Weights of a small transformer language model.
Size: 19 layers, width 448, 7 heads of 64, MLP 1792 squared ReLU, vocabulary 32768, 75.2M parameters.
Architecture: RMSNorm before each block, rotary positions, no biases in attention or MLP, untied embeddings, normalized queries and keys, local attention windows, shifted keys.
Training: a variant of Adam for these matrices, 484M tokens, 3689 steps.
Each number is 128 + 24 x the weight over its row's rms, rounded and kept within 0 to 255. Layers, rows and columns count from 0. The size above them is the row's rms in percent of the matrix's.

# layer 9 attention output, 448x448, rms 0.0358, rows 213-274, columns 0-111
size [ 96  87 100  94 106  88  83  86 105  87  97 118 100  97 113 103  83  85 105 107  98 109 102  95  95  96 110  97  97  94  98 108  74  89 102  90 122 109  88  98 109  99  87 102 110  96 101 106  92  96 104  92  96  99 110 112 100 104 110 102 102  97]
[[ 83 101 108 131 166 138 107 190 207  87 188 144 147 175 157  95 138 124 110  73 119 153  55 103  84 106  49 157 115 161 138 138 187 158 109 192 152  87 150  74 101  66 168 101 152  98 125 139 171 119 107 160  44 111 106  93 171 160 133 101 149 135 175 161  80 116 143  99  88  74 150  98 123 153  95 152 151 122 153 131 112 106 155 102 116 127  96 140 135 107 120 127 143 142 109 117 156 131 122 144 123 135 146 142 122 119 105 164 138 126  95 135]
 [134 127 169 109 119 160 126 122  72 151  92 133 176  91 109 120 151 123 114 182  90  87  82  94 121 144 124 131 112 116  62 144  86 108 114 119  90 200  98 142 165 189 116 155 145 176 150 154  85 132 225 191 122 106 132 162  89 131  85 137  83 107 145  91 168 124 133 110 104 102 133 150 131 141 158 137 134 122 129 124 101 170 132 153 130 119 144 158 142 119 135 125 102 139 100 151 119 120 124 138 138 135 120 138 158 128 128 116 132 146 149 137]
 [ 99 164 157 178 128  99 105  58 124 103 165 143 135 180 144 149 152 114 158 141 175 104 137  92 149 137 117 118 119 153 142 154 123 134 128 120 160 100 129 139 102 134 185 130  95 151 129  77 134 122 124 135 169 135 174 104  95 114  95 160 136 160 154 112 143  79  83 122 128  93 164  87 129 185 171 181 146 167 167 114  90 115 171 147 123 168  96 104 136 154 158 101 125 186 123 116  98 125 100 142 123 144 120 150 115 176 154  89 120 104 103 119]
 [152  96  76  97 163 162 132 159 156 110  98 165 105 109 108 128 109 137 165 167  74 197 124 150 143 182 102 108 142 122 148 124 126 132 123 130 146 159  73 122 138 144 112 135 117 146 153 195 131  67 168 120 147 138  90 143 110 130 137 118 121 114 131 122  96 120  97 126 114  98 151 108 130 100 196 104 150 103 188 156 122 128  97 122 124 118 153 109 149 151 127 111 103 152 155 136 126 158 138 125 115  93 175 103  67  62 130  85 156  92 142 100]
 [131 109 124 104 165 149 119  76 145  64 166 139 120 115 168  98  80 158 158 151  97 129 119 160 130 122 103 120 141 158 142 165  78 174  65 128 113 185 171 132 143 151 112 138  99 132 163 151  79  98 182 143  97 115 123 141 159 151  88  63 126 109 174  87  92 139  98  89 161 141 167 124 158 102 132  95 146 129 100 115 141  85 121 139 124 137 128 134 110 153 152 115 122 125 140  89 109 102 112 103 104 154 106 127  92 166 109 103 144 119 117 152]
 [183 144 120 205 108  99 156 198 112 160 148  94  96 157  97 109 169 131 149 111 164 134 151 131 128 100 109 104  73 114 103 103 134 114 129  80 143 179 119  58  84 110  75 119 180 141 176 161 196  80 168 173 172 124 170 131 111 143 131 167 149  62 119 144 122 107 105 153 133 106 173 117 138 140 111 168 128 149 152 152 101 127 104  98 111 165 104 121 156 129 131 114 156 107 147 144 150 124 141 137 121 142 174 120 149 119 131 166 116 133 122 139]
 [103 101 165 185 165 134 159 146 155 154  92 179  79 146 132  62 140  74 140 153  68 118  70 137  87  85  74 152 107 173 173 142 179 143  72 133 173 111 139 116  72 136 169  81 129 122 159 141 129 101 144 153  85 112 116 124 143 168 136 147  64 155 115 152 153 172 137 114  97  84 101 100 149 129 157 137 146 102 164 128 161 161 135 122  87 105 134 109 168 119  91 118 127 153 146 130 157 105 145 130 101 145 150 112 148 132  97 141 154  82 138  72]
 [157 128 126 127 116  75 131 124 114 150 153 122 163 112 112 170 165 133 128 128 115 152 146 106 124 157 186 118 133  86  94 102 115 107 197  99 128 139  83 133 112 150  59 171 170 102 117 184 105 107 198 189 199 149 113 133  87 138 197 104 124 115 105 159 145 122 159 110 141 102 138 156 165 126 154 102 166 180 106 148 114 134 105 102 150 137 117 117 135 127 139 158 150 140 122 119 166 137  96 151 139 144 129 181 149 126 132 121 153 127 132 121]
 [145 150 166  96  96 117 118 118  92 151  84 155  99 151 116 125 163  78  69 143 146  50 131 133  73 213 119  95  93 114 184 158 168 131 189 138 121 133 106 170 130 123 140 146 206 106 111 103 134 144 108 155 154 121 209 134  92 116 162 166 126 112  89 101 148 192 139  85 127  61 146 103 152 143 105 130  94 149 144 116 153 117 149 130 105 122  80 189  78 163 154 103 112 144 115  99  94 110 101 132 113 117 138 192 137 162  90 145 119 145 102 114]
 [200  63 162 183 102  88 106  89 123 125 137  77 143  72 127 148 105  86 164 107 168 146 144 158 144  64  93  97 104 102  92 103  77  86 158 145  79 137 118  86 117 177 113 116 146 198 124 191 113 139 142 156 211 145 140 139  92 120 140 123 159  87  96 141 149 172 111 120 137  98 129 122 126 167 156 129 130 122 133 122 179 123 143 164 133 116 112 130 148 183 140 143  94 144 172 112 104 159 100 114 142 139 136 136 119 115 155 146 173 104 160 131]
 [ 99 120 165 114 137 114 135  93 135 137 107 111 113 122 102  99 155 119 112 159  93 125 108 155 133 123 118 110 150 122 113 162 103  88 140 160 142 121 123 137  68 126 148 150 120 127  86 123 125 139  78 101 147 118  96 111 111 112 198 140 139 130 152 150 100 151 129 124 160 115 157 122 165 141 136 143 107 146 102  99 152  92 111 105 172 162 123 168 119 106 127 164 121 111 139 138 114  73 123 149 116 193 125 150 130 142 148 172 120 155 115 137]
 [168 101 116 153 121 113  87 137  92  94  81 139 177 121  69  93 152  99 122  93 136  82  73 137  95 141 169 141 161 188 175  72 113 136 122 117 125 209 156 162 126 159 165 136 166 119 162 153 107  95 226 209 128  92 109 127 118 163 163  70  97 102 142 110 151 127 171 115 131 103 153 138 102 160 109 123 103 145 100 123 122 152 118 111 136  97 128 133 114 138 126 104 113  88 131 109 131 176 134 133 155 178 101 112 158 114 119 128 141 147 141 137]
 [165 151 100 227 123  99 133 133 101 111 179 122 145 134 150 141 123 121 204 113 155 129 117 142 136  98  99 160 135 185  67 121 158 145 143 140 140  89 163 115 112 144 111 129 196  79 147 119 201  93 172 191 137 102 132  69 167 197  74 198  79 137 134 120 136 199 157 112 125 130  90 158  77 117 106 143 104 114 177 143 115 163 126 146 135  78 133 168 109 119 132 171 120 161  94 135 152 120 137 174 118 128 109 130 136  99 161 157 115 133 103 133]
 [201  89 120 154  79 128  89  87 146 122 159  89 185 145 110 147 114 100 143 138 195 141 114 157 152  42  99 159 138 134  93 137  99  91 175 142  78 135 163 136 153 169 132 118 135 120 136 143 126 102 140 142 127 141 181 127 118 135 119 124  95 120  91 129 123 155 131 168 108 138 106 144 105  88 139 128 156  90  97 117 108 107 137 100 152 146 140 105 130 115 130  90 175 119 141 143 120 122 134 138 120 139 113 116 154  98 149  89 132 138 117 102]
 [116  86 162 192 115 120  98 186 112 146 114 152  92 178 103 119 215  82 119  90 128 116 104 129  73 103 100 197 152 222  84 160 153 124 126 153 155 134 116  93  97 135 172 145 206 110 158  84 193 101 151 177 106  68 179  66 141 187 142 192 105 102 124 136 123 117 133 128 146 136 127 109 110 132 132 131 145 117  98 134 126 113 110  97 134 135 122 121 123 134 130 132 142 118 129 149 141  80 124 128 103 117 149 127 169 121 103 149 130 115 134 139]
 [ 75 139 189 119 213 201 186 136  98 188 118 186 138 131 128  84 132 151 116 130 144 144  91  33 100  87 164 136 142 126 182 161 106 173  95  67 139  93 140 106 145 100 211  67 119 183 158  89 109 180 162 148  91 110 121 163 124  75  76 125 127 203 165 135 164 123 138  96 168 152 136 103 105 111 108 137 126 130 114 123 148 118 151 150 106 117 111 151 159 114 161 138  96 129 104 110 105 140 116 152 168 116 114 132 122 105 172 138 128 130 132 122]
 [130 154 130 169 159 110 155 103 136  58 109 115 191  95  86 130 178 107 184 133  85 125 146  76  95 168 110 165 150 127  69  81 163 112 138 188 128 103  98 182 111 147  91 110 161 144 134 172 180  73 227 156 185 103 167 118 110 158 200 139 116 108 126 152 161 125 157 128 162 124 111 119  93 176 158 124 124 139 106 131 117 140 157 154 161 120 134 127 140 113 139 108  86 142 116 131 110 117  81 127 110 118 141 208 126 133 155  93 119 150 147  98]
 [101 119 124 134 177 169 126 165  90 196  87 216  52 146 168 159 153 148 121 151 137 121 100 182 125 131 186 127 132 154 110 147 151 159 111  55  99  99 136  81 167 135 109 181 163  80 186  78 146 184 104  97 107 132 148 114 132  92 129 161 119 148  88  88  97 115  71  77 138 107 106  98 113 111  80 129 123  75 164 126 151 116 135  76 100 133 152 102 110 105 151 154 103 138  97 115 107 123 126 131 157 130 103  88 123 158 102 147 131 159 111 110]
 [127  84 154 104 135 189 124 130  70  70  96 151 170  83  81  91  99  98 146 160  87 135  99  73 159 185 146  90 168 123 173  49  88 159 174 123 132 179 103 170 201 178 169 133 149 189 132 139 162 148 146 165 146 138 122 153  74 118 146  86 100  78 189  70 142 121  90 141 145 120 153 103 169 125 167 137 104 130 123 166 137 111 114 126 175 181 114 120 135 182 153 122 111 141 107  94 134 109 154 159 146 166 135 120 139 136 158 106 113 118 131 117]
 [120 120 124 132 151 106 179 140  73 185  74 152 159  92 158 184 110 161 128 130  62  84 138  97 111 209 136 141 135 110  30 126 108 102 116 102 112  75  76 111 147 145  45 177 133 115 172 123 151 168 169 137 145 137 120 137 121 136 132 149 107 124 128 153 156 151 123  87 121 141 124  97 129 130 124 131 127 110 116 136 135 161 148 137 159 135 140 128 121 146 136 117 124 142 171 133 138 114 101 131 140  37 112 105 132 145 116 119 119 127 141  89]
 [176 163 115 145 146  84  97 158 149 119 114 148  96 214 101 151 191  77 133  99 169 137 127 169  92 105 119 151 148 180 178 164 162 161  74 119 168 140 145  85  88 118 138 145 192 105 171 134 140  73 122 175 133  80 111  48 179 177 143 147 136  87 118 119 153  88 103 157 134 108 107 106 134 141 118 134 121 123 172 158 140 140 141 118 105 142 169  85 126  97 155 116 101 168 118 101 168 165 118 157  81 114 146 142 112 132 112 135 140  91  88 108]
 [152 175 118 127 150 198 134 160 115 147 189 179 139  66  88  92  97  85 221 192 130  85  70 103 157 130 213 114 171 128 158 155  82 149 161 104 122 160  88 122 113 189  98  36 182 148 144 174  79 122 135 190 163 162 118 154 127 118 144  55  54 143 162 112 108 126 104 127 138 127 131  89 135 128 156  88 138 140 116 104 129  96 101 126 127 125 100 111 160 154 142 114 129  98 108 121 150 108 124  76 134 121 115 154 131 145 115 149 113  73 131 122]
 [ 89 100 114  86 111 154 186 134 130 167 128  93  95  66 125 122  55 160 190 198  76 114 151 153 143 151 118  96 113  84 107 101 168 136 192 133  92 146 131 126 116 161 105 142 140 119  95 137  87 169  72  83 140 172 146 174  80  87 181 135 113 169 119 163 157 120  95 129  99 159 130  99 131 107 122 120 113  95 131  94 141 130 115 152 119 108 119 102 162 151 127 138 164 132 111 114 150 125 132  86 105 126 123 135  87 118 151 125 113 138  87 115]
 [123  17 100 159 116 115 122 115 153 137 167 114 171  87 101 102 149 128 119 128 105 136 128  83 104 149  49 116  79  72 143 137 152  77  88 116 128 148  59 144 143 119 127  67  57 144 119 151 134 122 141 123 154 134  85 170 110 151 116 157  77  70 213 131 135 124 110 107 138 150 149 119 163  96  97 133 117 108  94 127 132 127 155 145 111 153 132 120 118 187 159 122 102 137 141 129 101 133 108 152 139 111 104 149 103 135 126 149 100 122 107 144]
 [134  92  95  83 106 136 102 154  52  98  91 155 212 150 119 138 145 148  92  93 143  57  99 125  99 160 165 154 126 155 183  73 148 120 120  90 120 170  83 156 191 119 179 180 134 142 129 136 114 165 161 152  90  98 123 132 105 134 100 119 121 132 121  97 114 180 135 168  87 137  97 142 129 129 137 115 169 135 116 136 180 151 124  79 149 107 150 142 111 106 115 125 138 114 136 155 146 129 104 103 108  95 152 121 160 128 105 131  96 140 122 137]
 [182 175 119 118 127 160  93 131  81 110 175 165 142 128 122 110  57 138 153 123 176  95 112 141 148 102 193 134 142 138 157  65  73 143 180  78  72 159 192 116 138 159 119 136 177 134 179 156  77 121 140 150 116 145 202 144 105 111 115 101  82 130  66  97 146 177 104 121 115 126 116 140 112 120 110 143 172 142 146 136  95 130 177 144 118 154 119 169 125 145 166 115 128 171 128 128 139  56 126 118 129 118 133 125 146 146 165 137 122 149 112 131]
 [108 118 133  98 151 164 180 133 121 143 123 157 178 106 160 122 138 133 158 158 122 108 120 104 127 109 135 114 130 101 116 142 112 105 131  90  94 134 131 121 154 165 167 146 140 167 168 152 115 118 179 142 110 137 186 172 109  71  88 112 139 172 101 116  99 135 176 157 107  99  89 166 142 129 162 134 122 125 130 136 144 155 118  92 165 144 147  90 136 128  97 125 144  94 127 149 159 140 169 112 142 118 148 108 156  91 126 111 125 119 168 133]
 [138 100 123  90 103 107 106  50 147  82  77 119 137 121 118  86  89  93 143 125  82 112 158 172  69 136  88 152 121 127 181 126 161 125  74 164 141 142 174 183  80 113 165 163  87 141 121 169  90 116  96 155 106  95 150 119 153 152 147 131 115 142 111 154 109 100 123 109 138 128 128 123 139 151 125 126 151 130 102 119 116 185 144 120 152 129 135 157 161 112 126  83 106 136 151 145 137 150 120 108 133  88 149 149  98 140 130 123 112 133 107 141]
 [ 94  81 128 122 182 170 190 154  94 157 230 129 150 102 147  90 144 136 151 143 114 155  88  87  89 132  84 140 131  97 148 114 159 142 132  97 132 111  84  90 157 109 164  52 130 155 112 123 118 123 142 133 115 147 167 154 107 107 122 164 107 118 213 135 110 170 138 138 121 121 139 121 146 176 130 129 167 160  97 145 130 151 137 124 144 120 103 124 136 137 129 156 140 102 145  60 117  88 140 124 110 164 160 141 152 144 110 154 170 132 118 131]
 [114 111 168 187 160  99 172 136 116 159 150  96  98 161 166 113 152 140 161 148  81 139 128 144  96 125 121 161 109 130  97 140 206 164 109 166 143 120 146 117  94 130 106 141 141 107 164  99 159 156 140 138 120 103 153 105 160 132 114 210 123 150 131 138 111 131 153 118  90 170 101 153 121 119 148  97 114 108 136 118 153 141 152 153 104 119 115  88 165 107 123 135 106 132 120 134 130 142 111 142 133 120  97 137 104 101 124 148 133 126 144 124]
 [168 170 132 153 111 117  73 134 104 117  61 133 178 133  61 161 149 166  98 117 221  82 151 143 111 151 183 120 133 143 106 116 130 138 130 111  84 151 115 102 155 125  81 168 185  87 151 145 127 135 183 192 152  74  77 124 135 141 120 109 113  98  84 148 112 107 147 109 116 128 164 155 136 186 148  85 118 137 121 142 133 106 131 172 159 171  95 119 133 120 145 135 139 105 121 124 136 162  96 124 137 180  93 137  93 141 116 145 119 133 113 148]
 [126  20 104  76 138  74 113 144 145 152  57 127 140 147 116 163 114 151  73 102  66 127 195 151  66 163  63 165 169 140 117 170 192 119  56 167 139 125  78 147 123 125 112 128  53  99 138 100  94 150 170 135 144  90  94 126 141 147 125 149 129 146 123 188 126 101 117 120  76 158 116 108 135 131 147 153 123 138 139 151 133 148 110 131 106 117 131  90 115 133 126 115 118 161 116 113 142 168 113  93 109 121 151 105 132 133  98 133 109 120 135  94]
 [137 118 147 159 110 107 110  82 118 119 132 136 136 166 119 135  73  77 147 140 152 133 129 125 144  92 138 104  99 133 185 118 136 113 115 129 156 119 164 148  91 121 193 126  77 149 132  69 104 142 107 121 136 105 161 136 114 112  95 146 135 152 140  91 122 129 122 152  96 102 138 148 140 157 164 119 152 144 147 171 124 178 103 159  99 123  99 162 131 153  81  82 138 140 175 170 193  84 155 134 113  98 111 115 151 141  87 116 169 104 146 132]
 [ 91 137 107 117 178 192 161 128 121 195 114 189  59 119 160 160  99  93  99 147 160 151 105 127 125 114 156 166 168 142 108 186  94 127 119  86 135  92 108 121 151 179 131  70 141 144 161  73 121 159 103 105 102 152 168 125 152  91 111 137 112 137 148  91 146 102 112 128 184 145 146 156 122 147 125 113 120 104 173  91 145 103 145  83 123 144 116  64 166 147 108 151 106 152 126 125 142 139  98 159 156 180 170 192  92 134 156 128 109 134 145 119]
 [138 133 132 102  69 136  93 159 186 123 171 105  66 144 142 150 107 143  72 154 180 133  96 184 145 109 111 109 110 119 137 150 148 135 175 158  91  88 162  73 133 123 147 158 157 103  76 134 132  88  45  95  78 186 147  68 109 115 147 147 124 132  97 113 129 112  85 153 134 115 128  84 137  97 112 120 114 123 142 150 113 125 100 161 121 122 119 105 135 135 128 117 151 130 127 102 154 141 145 105 166  97 132 124 157 140  96 102 110 116 111 135]
 [189 156 136 152 116 114 150  97 115 151 162  66 170 107 122 140  98 128 112 127 140  83 150  84 124  94 136 151 127  82 116  65 109  80 181 125 103  93 180 126 119 128 134 120 152 143 110 113 141 157 124  92 158 192 170 175 101  84 146 150 145 117 105 157 171 141 129  97 107 147 132 175 134 112 137 112 139 113 158  95 141 122 138 107 120  82 131 113 122 145 105 165  76 106 134 167 118 171 145 135 168 129 114 109  96  91 168  95 135 125 154 108]
 [ 85 167 173 100  69 136 109  79 159  76 115 115 149 179 147 124 110 132 106 126 172  68 123  73 140 143  79 124 105 145 161 170 126 170 115 144 157  74 192 124 125  89 164 155 110  93 112  86  92  99  99 121 102  95 151 109 146 126  63  91 146 167 131 116  98 132 103 123 135  95 147 108 137 126 113 121 122 110 142  99 181 128 122 136 115 140 119  95 115 161 111 152 128 114 127 109 113 142 125 115 150 149 128 140  82 127 125 157 142 137 131 145]
 [133 137 142 211 196  57 159 112  54 188  96 139 106 145 219 153 184 111 127 133  68  77 171 223  89 164 129 155 154 137  69 174 143 162 107 155 164 106  91 144  80 122  77 155 167  98 188 113 200 174 170 135 139  72 187  73 151 158 146 201  91 155 102 161 120  92 131  81 150  94 134 126 124 132 107 119 147 140 122 154 120  90 135  97 100 112 130 121 156 137 161 158 113 142 114  85 152 120 146 155 143 140 101 135 122 140 134 161 175 103 104 125]
 [135 126 140 131 138 166  84 122 207 110 125 158 142 100  75 105  51  97 134 132 150 140 118  75 139 140 158 151 170 139 123 210  89 154 115 152 113 112 159 121  73 161 151 119 117 106 148 162  65  94 131 164 151 124  95 147 124 104 141  57 138 167 122 129 114 136 117 112 110 130 120  96 138 145 171 115 153  97 128 127 180 136 111 151 177 124 168  91 183 157 106 136 108 130 136 155 165 161  77 146 152 113 155 165 168  73 128 107 177  59 147  91]
 [145 161  95  86  81 145 130 152 125 154  77 156 105 147 152 202 157 137  59 100 154 138 106 187 119 124 147 153 198 174  90  88 144 101 111 100 121 124 164 148 150 131 128 197 118 101 100 136 136 112  48  57  52 137 113  81 142 140 130 130 119 130  52 122 113 118 121 132 132 152 156 104 134  60 118 140 167 128 146 150  98 133 129 100 110 145 128 127 130 110 137 134 154 147 127  90 139 150 143  93 157  97 145 101 159 148 136  85 133  91 119 104]
 [142 182 110 131 159 145 110  87  39 129 112 144 156 130 167 132 112 108 159 157 145 130 119 168 167 133 175 136 188 156 111 163 112 153 157 138  96 128 164 111 155 175 137 186 182 160 160 102 131 164 193 148 134 134 195 124 115 118  59 157 132 110  61 101 135 108  99 114 170 106  97 140 138 115 160 113 174 139 148 146 179 130 140 121  98 145 160 112 126 154 136 152 135 163 107 179 138 136 105 152 130 124 160 165 147 127  96 119 100 153 143  92]
 [138 135  84 130 168 173 118 172 114 108 204 160 117  70 130  78 114 144 177 141  92 145  95 143 150 172 136 127  65  95 142  60 185 145 124  95 113 143 118 124 177 127  67 123 143 117 116 177 160 103 100 101 136 139 111 155 141 124 154 178  75  38 152  62 124 134 101 147 156 110 107 136 144  59 165 101 134 117 140 149 114  92  99 137 150 160 169 111 143 149 103 129 122 126 154 117 100 110 145 119 164 133 111 106  96 114 123  93 153 131 159 144]
 [155 139 157 150 142 152 169 138 112 185 162 101 162 101 150  95 145 106 113 132 141 213 102  75 120  94  99 138 139 118 124  71 161 107 129 149  80 126  91 123 129 113 128  71 126 169  74 122 179 157 163  84  84 175  75 166 136  96 102 126 131  60 122 156 122 118 137 135 123 120 115  89 109 116  87 110 123 123 130  95 114 108 110 151 119 102 109 131 154 111 129 145 162 108 118 120 115 159 134  81 141 155 126 107 110 126 110  97 145 129  98 134]
 [151 119 140 204 147  73  91  94 171  74 127  87 154 124 159 176 140 149 148  78 137 125 189 144 123 157  92 163 134 136   6 110 111 146 155 156 127  54  84 142  87 140  65 162 115 102 164 137 156 189 112  90 146 140 110 108 154 160 149 156 179 132  98 203 140 116 110 123  79 130  72 137 154 121 150 101 117 117 125 128 148 137 139  97 142 101  99 121 118 149 141  76 112 147 130 118 137 122 129 126  93  87 127 135 142 145 103 118 125  81 107 118]
 [118  80  99 178 152  79 113 112 114 108 131 109 141 158 114  90 147 142 174 113  82 127 124 173 104  95 107 158 131 151 120 148 139 144  81 140 174 157 129 157 102 129 152 131  97 124 161 153 103  93 144 177 121  89 106  83 159 183 152 148 116 148 175 140 132 131 137 123 134 154 122 151 126 101 113 114 165 125 136 153  98 169 106 109 134 124 118 145 119 130 134 143 138 137 158 156 154  96 153 114 103 134 157  97 143 148 116 153 135 128 151 168]
 [150 164 106  84 100 119 136 133 171 108 158 123  82 105 159  83 128  99  92 215 151 209 155 175 180  82 115  65  68  82 134 132 107 128 155 153 123 162 140 100 125 149 121 125 136 108  56 150 127  72 133 111 153 182 127 153 119  83 118  81 127  95 128 107 146 111 143 109 131 139 110 123 131 123 109 135 134 142 119 133  86 157 122 139 132 106 134 108 131 134 136 141  91 167 123 100 122 147 133 148 134 101 140 129 107 133 153 109 154 117 118 160]
 [ 72 119 111  89 151 100 166 111  78 114 161 162 132  84 106  86 112  89 118 168  52 112  85  97 150 158 121  85 116  65 129  93 112 125 146 103 134 106  78 140 172 141 137  91 116 165 140 179 140 118 145 128 139 182 228 136  41 137 181  89  63  91 204  84 124 149 103  81 117 140 133 112  91  75 144 133 114 109 139 137 115 111 128 154 164 129 146 112 146 122 154 178 148 122  98 109 110  77 136 135 135 125 141 114 173 107 139 139 117 115 129 123]
 [156 146 171 203 122 174  89 110 131 117 154 110 216 131  72 111 146  56 179  88 197 123 101  33 157  53  99 189 126 132 146 144  67  96 104 149 118 123 108 147  88 145 165  56 126 175 144  99 121 123 103 190 126 116 122 152 179 133  92  98 102  63 178 128 138 105  89 125 121 151 172 130 145 120 100 130 156 121 144 158  99 145 110  85 133 149 133 127 118 115 148 146 119 140 143 102 134 137 156 100 127 118 140 150 137 158 157  92 133 124 124 115]
 [159 151 133 106 122 130  72 126  78 134 144 172 144 121 100 132 177  79 121 136 136  92 106 172 161 120 115  76 159 141 174 161 114 125  93 146 102 179 104 153 188 137 174 130 151 168 113 174 108  62 142 189 131 124 159 114  69 125 137 145  85  89 147 101  72 128 151 193 122  94 102 108 155 120 119 158 130 150 126 122 135 178  75 123 148 156 145 118 125 126 128 107 144 119 143 142 136 109 127 131 119 133 126 162 150 115 112 169 147  78  87  93]
 [135 134 160  75  68 163  90  85 158  73 163 113 104 116 101  74  91 136  96 171 146 122  97 174 178  83 156 118 127  97 213 142 105 129 217 120  97 130 166 117 148 141 173 130 194 136 106 179  45 116  43 125 111 161 126 131 109 107 162 120 149 114 148 112 138 131 129 152 103 139 105 139 120  88 141 108 187 119 138 153 113 123 118 116 130  89 168 113  99 161 134 119 121 119 158 129 144 134 176 124 105 109 144 140 112 114 132 111 116 144 103 123]
 [136 191 109 148 152 152 143 117  44  41 130 131 133 154 174  98 138 107 149 158 121  77 115 171 186 138 130 129 111 177 135 126 124 163 140 105 150 131 151 150 181 156 122 141 190 161 147 136 153 100 175 129 125  89 167 111 136 163  98 159  58  78 134  91 120 162 119 113 138 140 177  95 116 116 119 143  74 144  98 112 164 110 109 151 137 165 101 111 133 164 117 146 110  98 153 131 140 118 112 134 112 137 110 101 119 163 166  98 115 140 113 136]
 [119 112 137 113 159 132 118 143 147 178 117 157  70 139  94 111 151  95 133 119 138 134  97 172 124 111 167 133 151 155 176 170 161 123 140 108 139 160 110 114 109 142 176 136 133 113 116 133  98 112 136 103 124 133 134 143 135 102 201 147 125 139 105 127 155 142 101 136 122 138 101 133 102 170 102 101 167  96 154 110 100 103 133 122  90 109  97 161 148 147 118 106 134 136 123 161 137  88 121 147 112 119 137 146 106 102 139 158 119 174 111 115]
 [113 199 134  70 109 202  94  75 148 132 116 178  47 114 171 155  73 140 140 160 162 163 117 140 201  85 188 113 152 150 167 216 118 183 185 169 123  77 196  92 146 142 138 140 139 114  96  88  51 110 109 102  98 171 140 101 127  81  93  80 125 155  67  62 104  79 140 108 139 126 131 109 144 148 114 135 131  87 102 121 146 168 138  90  87 132 111 109 140 110 151 102  89 118 109 132 111 165  93  96 117 113 138 162 111 115 130 118 156 107  97  81]
 [172 166 146 166 105 104  74  74  47  88 144 125 162 147 170 105 136  76  99 135 141  88 159 163 155 106 113 107 103 143  79 117  99 135 116 110 115 126  96 180 144 172 112 125 189 161 145 111 111 128 167 156 172 121 176 131 133 149 102 195 106  81 149 107 107 161 141 139 140 129 136 126 164 133 148 141  91 137 146 147 173 112 130 128 130 137  98 127 159 132 140 132 186 140  81 126 136 158  93 135 115 100 133 118 147 111 116 162 130 126 112  95]
 [169 163 109  78 126 127 134 104 120  98 181 118 180 118 140 117 103 147 129 124 116 137 130 184 158 134 123 112 150  92 151  67 108 137  80 119 106 148 128 159 158 132 138 149 111 165 119 195  87 124 117  81 119 149 130 152 111 125 144 109 119  97 139 112 124 136 119 131 118 131  97 134 123  76 143 125 131 126 121 146 120 139 125 150 143 101 172 116 151 115 127 124 138 129 130 129 105 140 115  89 123  76 140 115 108 130 139 122 118 138 114 138]
 [ 91 179 143  87  80 151 187 131 131 187 167 133  88  96 158 145  82 143 146 181 152 113 108 114 201 144 172  74 117  58 144 131 111 117 165  86  92  96 140  81 146 106 149 153 108  97  62 137  93 131  62  70 136 195 154 160  80  73 152 122 143 116 113 108 117 125 175 166 151 113 155 145 124 134 113 114 136 160 107 132 111 141 113  91 159 156 124 160 103 155 135 140 168  79 116 175 125 160 101 149 140 135 132 116 157 110 108 164  95 133 134 153]
 [ 91 121 121 135 109 188 124 117  36 124  54 173 187 116 151 151 111  73 160  93 104  62  65 110 119 171 133 181 134 155 106  29 136 112 131 118  79 159  96 167 187 168 213 156 159 191 215  89 127 130 112 148  91 121 247 146  85 152 166 151 175 168 126  40 118  94 146 153 105 128 117 109 112 125  89 134 132  92 133 175 113 178  81 156 136 143 124 104  98 109 151  88 125 112 130 141 159 140 159 147 124  91 102  74 149 158  89 174 137 148 101 117]
 [104 172 132  82 171 156  87 159 175  48 141 162 136 141 142 135  97 121 150 157 133 127  97 131  97 186 140 114 151 166 131 181 148 170 112 142 116 101 110 108 196 116 163 177 172 109 144 147  72 174 141 106  86 135  95  85 137 131 116  90 124 183 131 130  93 191  76 102  73 131 127  86 115 109 118 119 114  86 173 121 109 106 100 150 104 129 136 149 148 145 100 121 136 118 129 130  92 118 156 120 138 125 120 113  92 142 110 115 128 126 138  94]
 [115 113 129 103 117 162 123  89  87 151  43 104 152 129  97 123  99 141 108 124  98 109 105  80 161 130 156 127 218 153 141 228  56 105 138 127 121 163 129 116 133 159 142  75  77 173 128 144  70 149 143 141 152  80  95 146 109 142  74  93  76 124 116 130 129 110 114 125 160 117 153 132 134 144 118 111 143 161 129 179 123 122  89 115 143 178 102 131 156 109 121 132 122 123  57 129 155 178 145 150 165 129  93 134 119 142 141 158 109 115 123 155]
 [170 124  57  91 166  95 173 174 173 158 170 141  89  91 181 129  84 148 167 167 123 164 142 144 125 168 125 131 129 101 117 100 132 111 100  50 107 157 124  86 174 163  48  93 106 152 123 166 108  42 164  64 171 156 169 150 118 107 145 138  89 130 108 106 153 141 108 147 145 163 145 104 148 146 125 135 144 168  98 118 142 120 104 133 123 149 114 147 152 126 143 127 127 159  95 117 151  96  95 150  96 143 123 165 154 140 135 169 114 118 106 162]
 [135 135  95  54  81 193 124 172  86 128  70 141 127 112 103 124 107 102 139 143  95 135  88 167 178 113 164 131 198 160 173 120 107 119 136 113  98 201 188 135 200 198 185 170 121 154 100 120 114  76  71  61  98 136 138 122 120 149 141  96 101 102 112  80 113 105 143 132 134 128 135 124 108 103 125 131 110 134 117 111  91 124 123 153 104 134 128 140 116 104 153 155  92 143 141 108 112  89 119 126 104 133 102 148  93 144 124 156 134 138 135 156]
 [102 121 116 115 124 168  78 144 109 155  70 192 114 174 142 177  92 179  84 118 180 102 139 116 130 175 187 170 161 134 165 154 154 144 111 125 115  80 167 109 186 118 126 131 129 112 184  67  96 170  92 126 116 116 129 137 146  89 100 156 143 149  86  94 114 122 136 130 150 124 126 129 145 129 113 168  96 164 129 115 109 108 105 132 148 110 119 140 139 159 148  94 115 129 166 117 140 114 146  97  96 113 142 137 101 163 133 126 136  98 140 125]]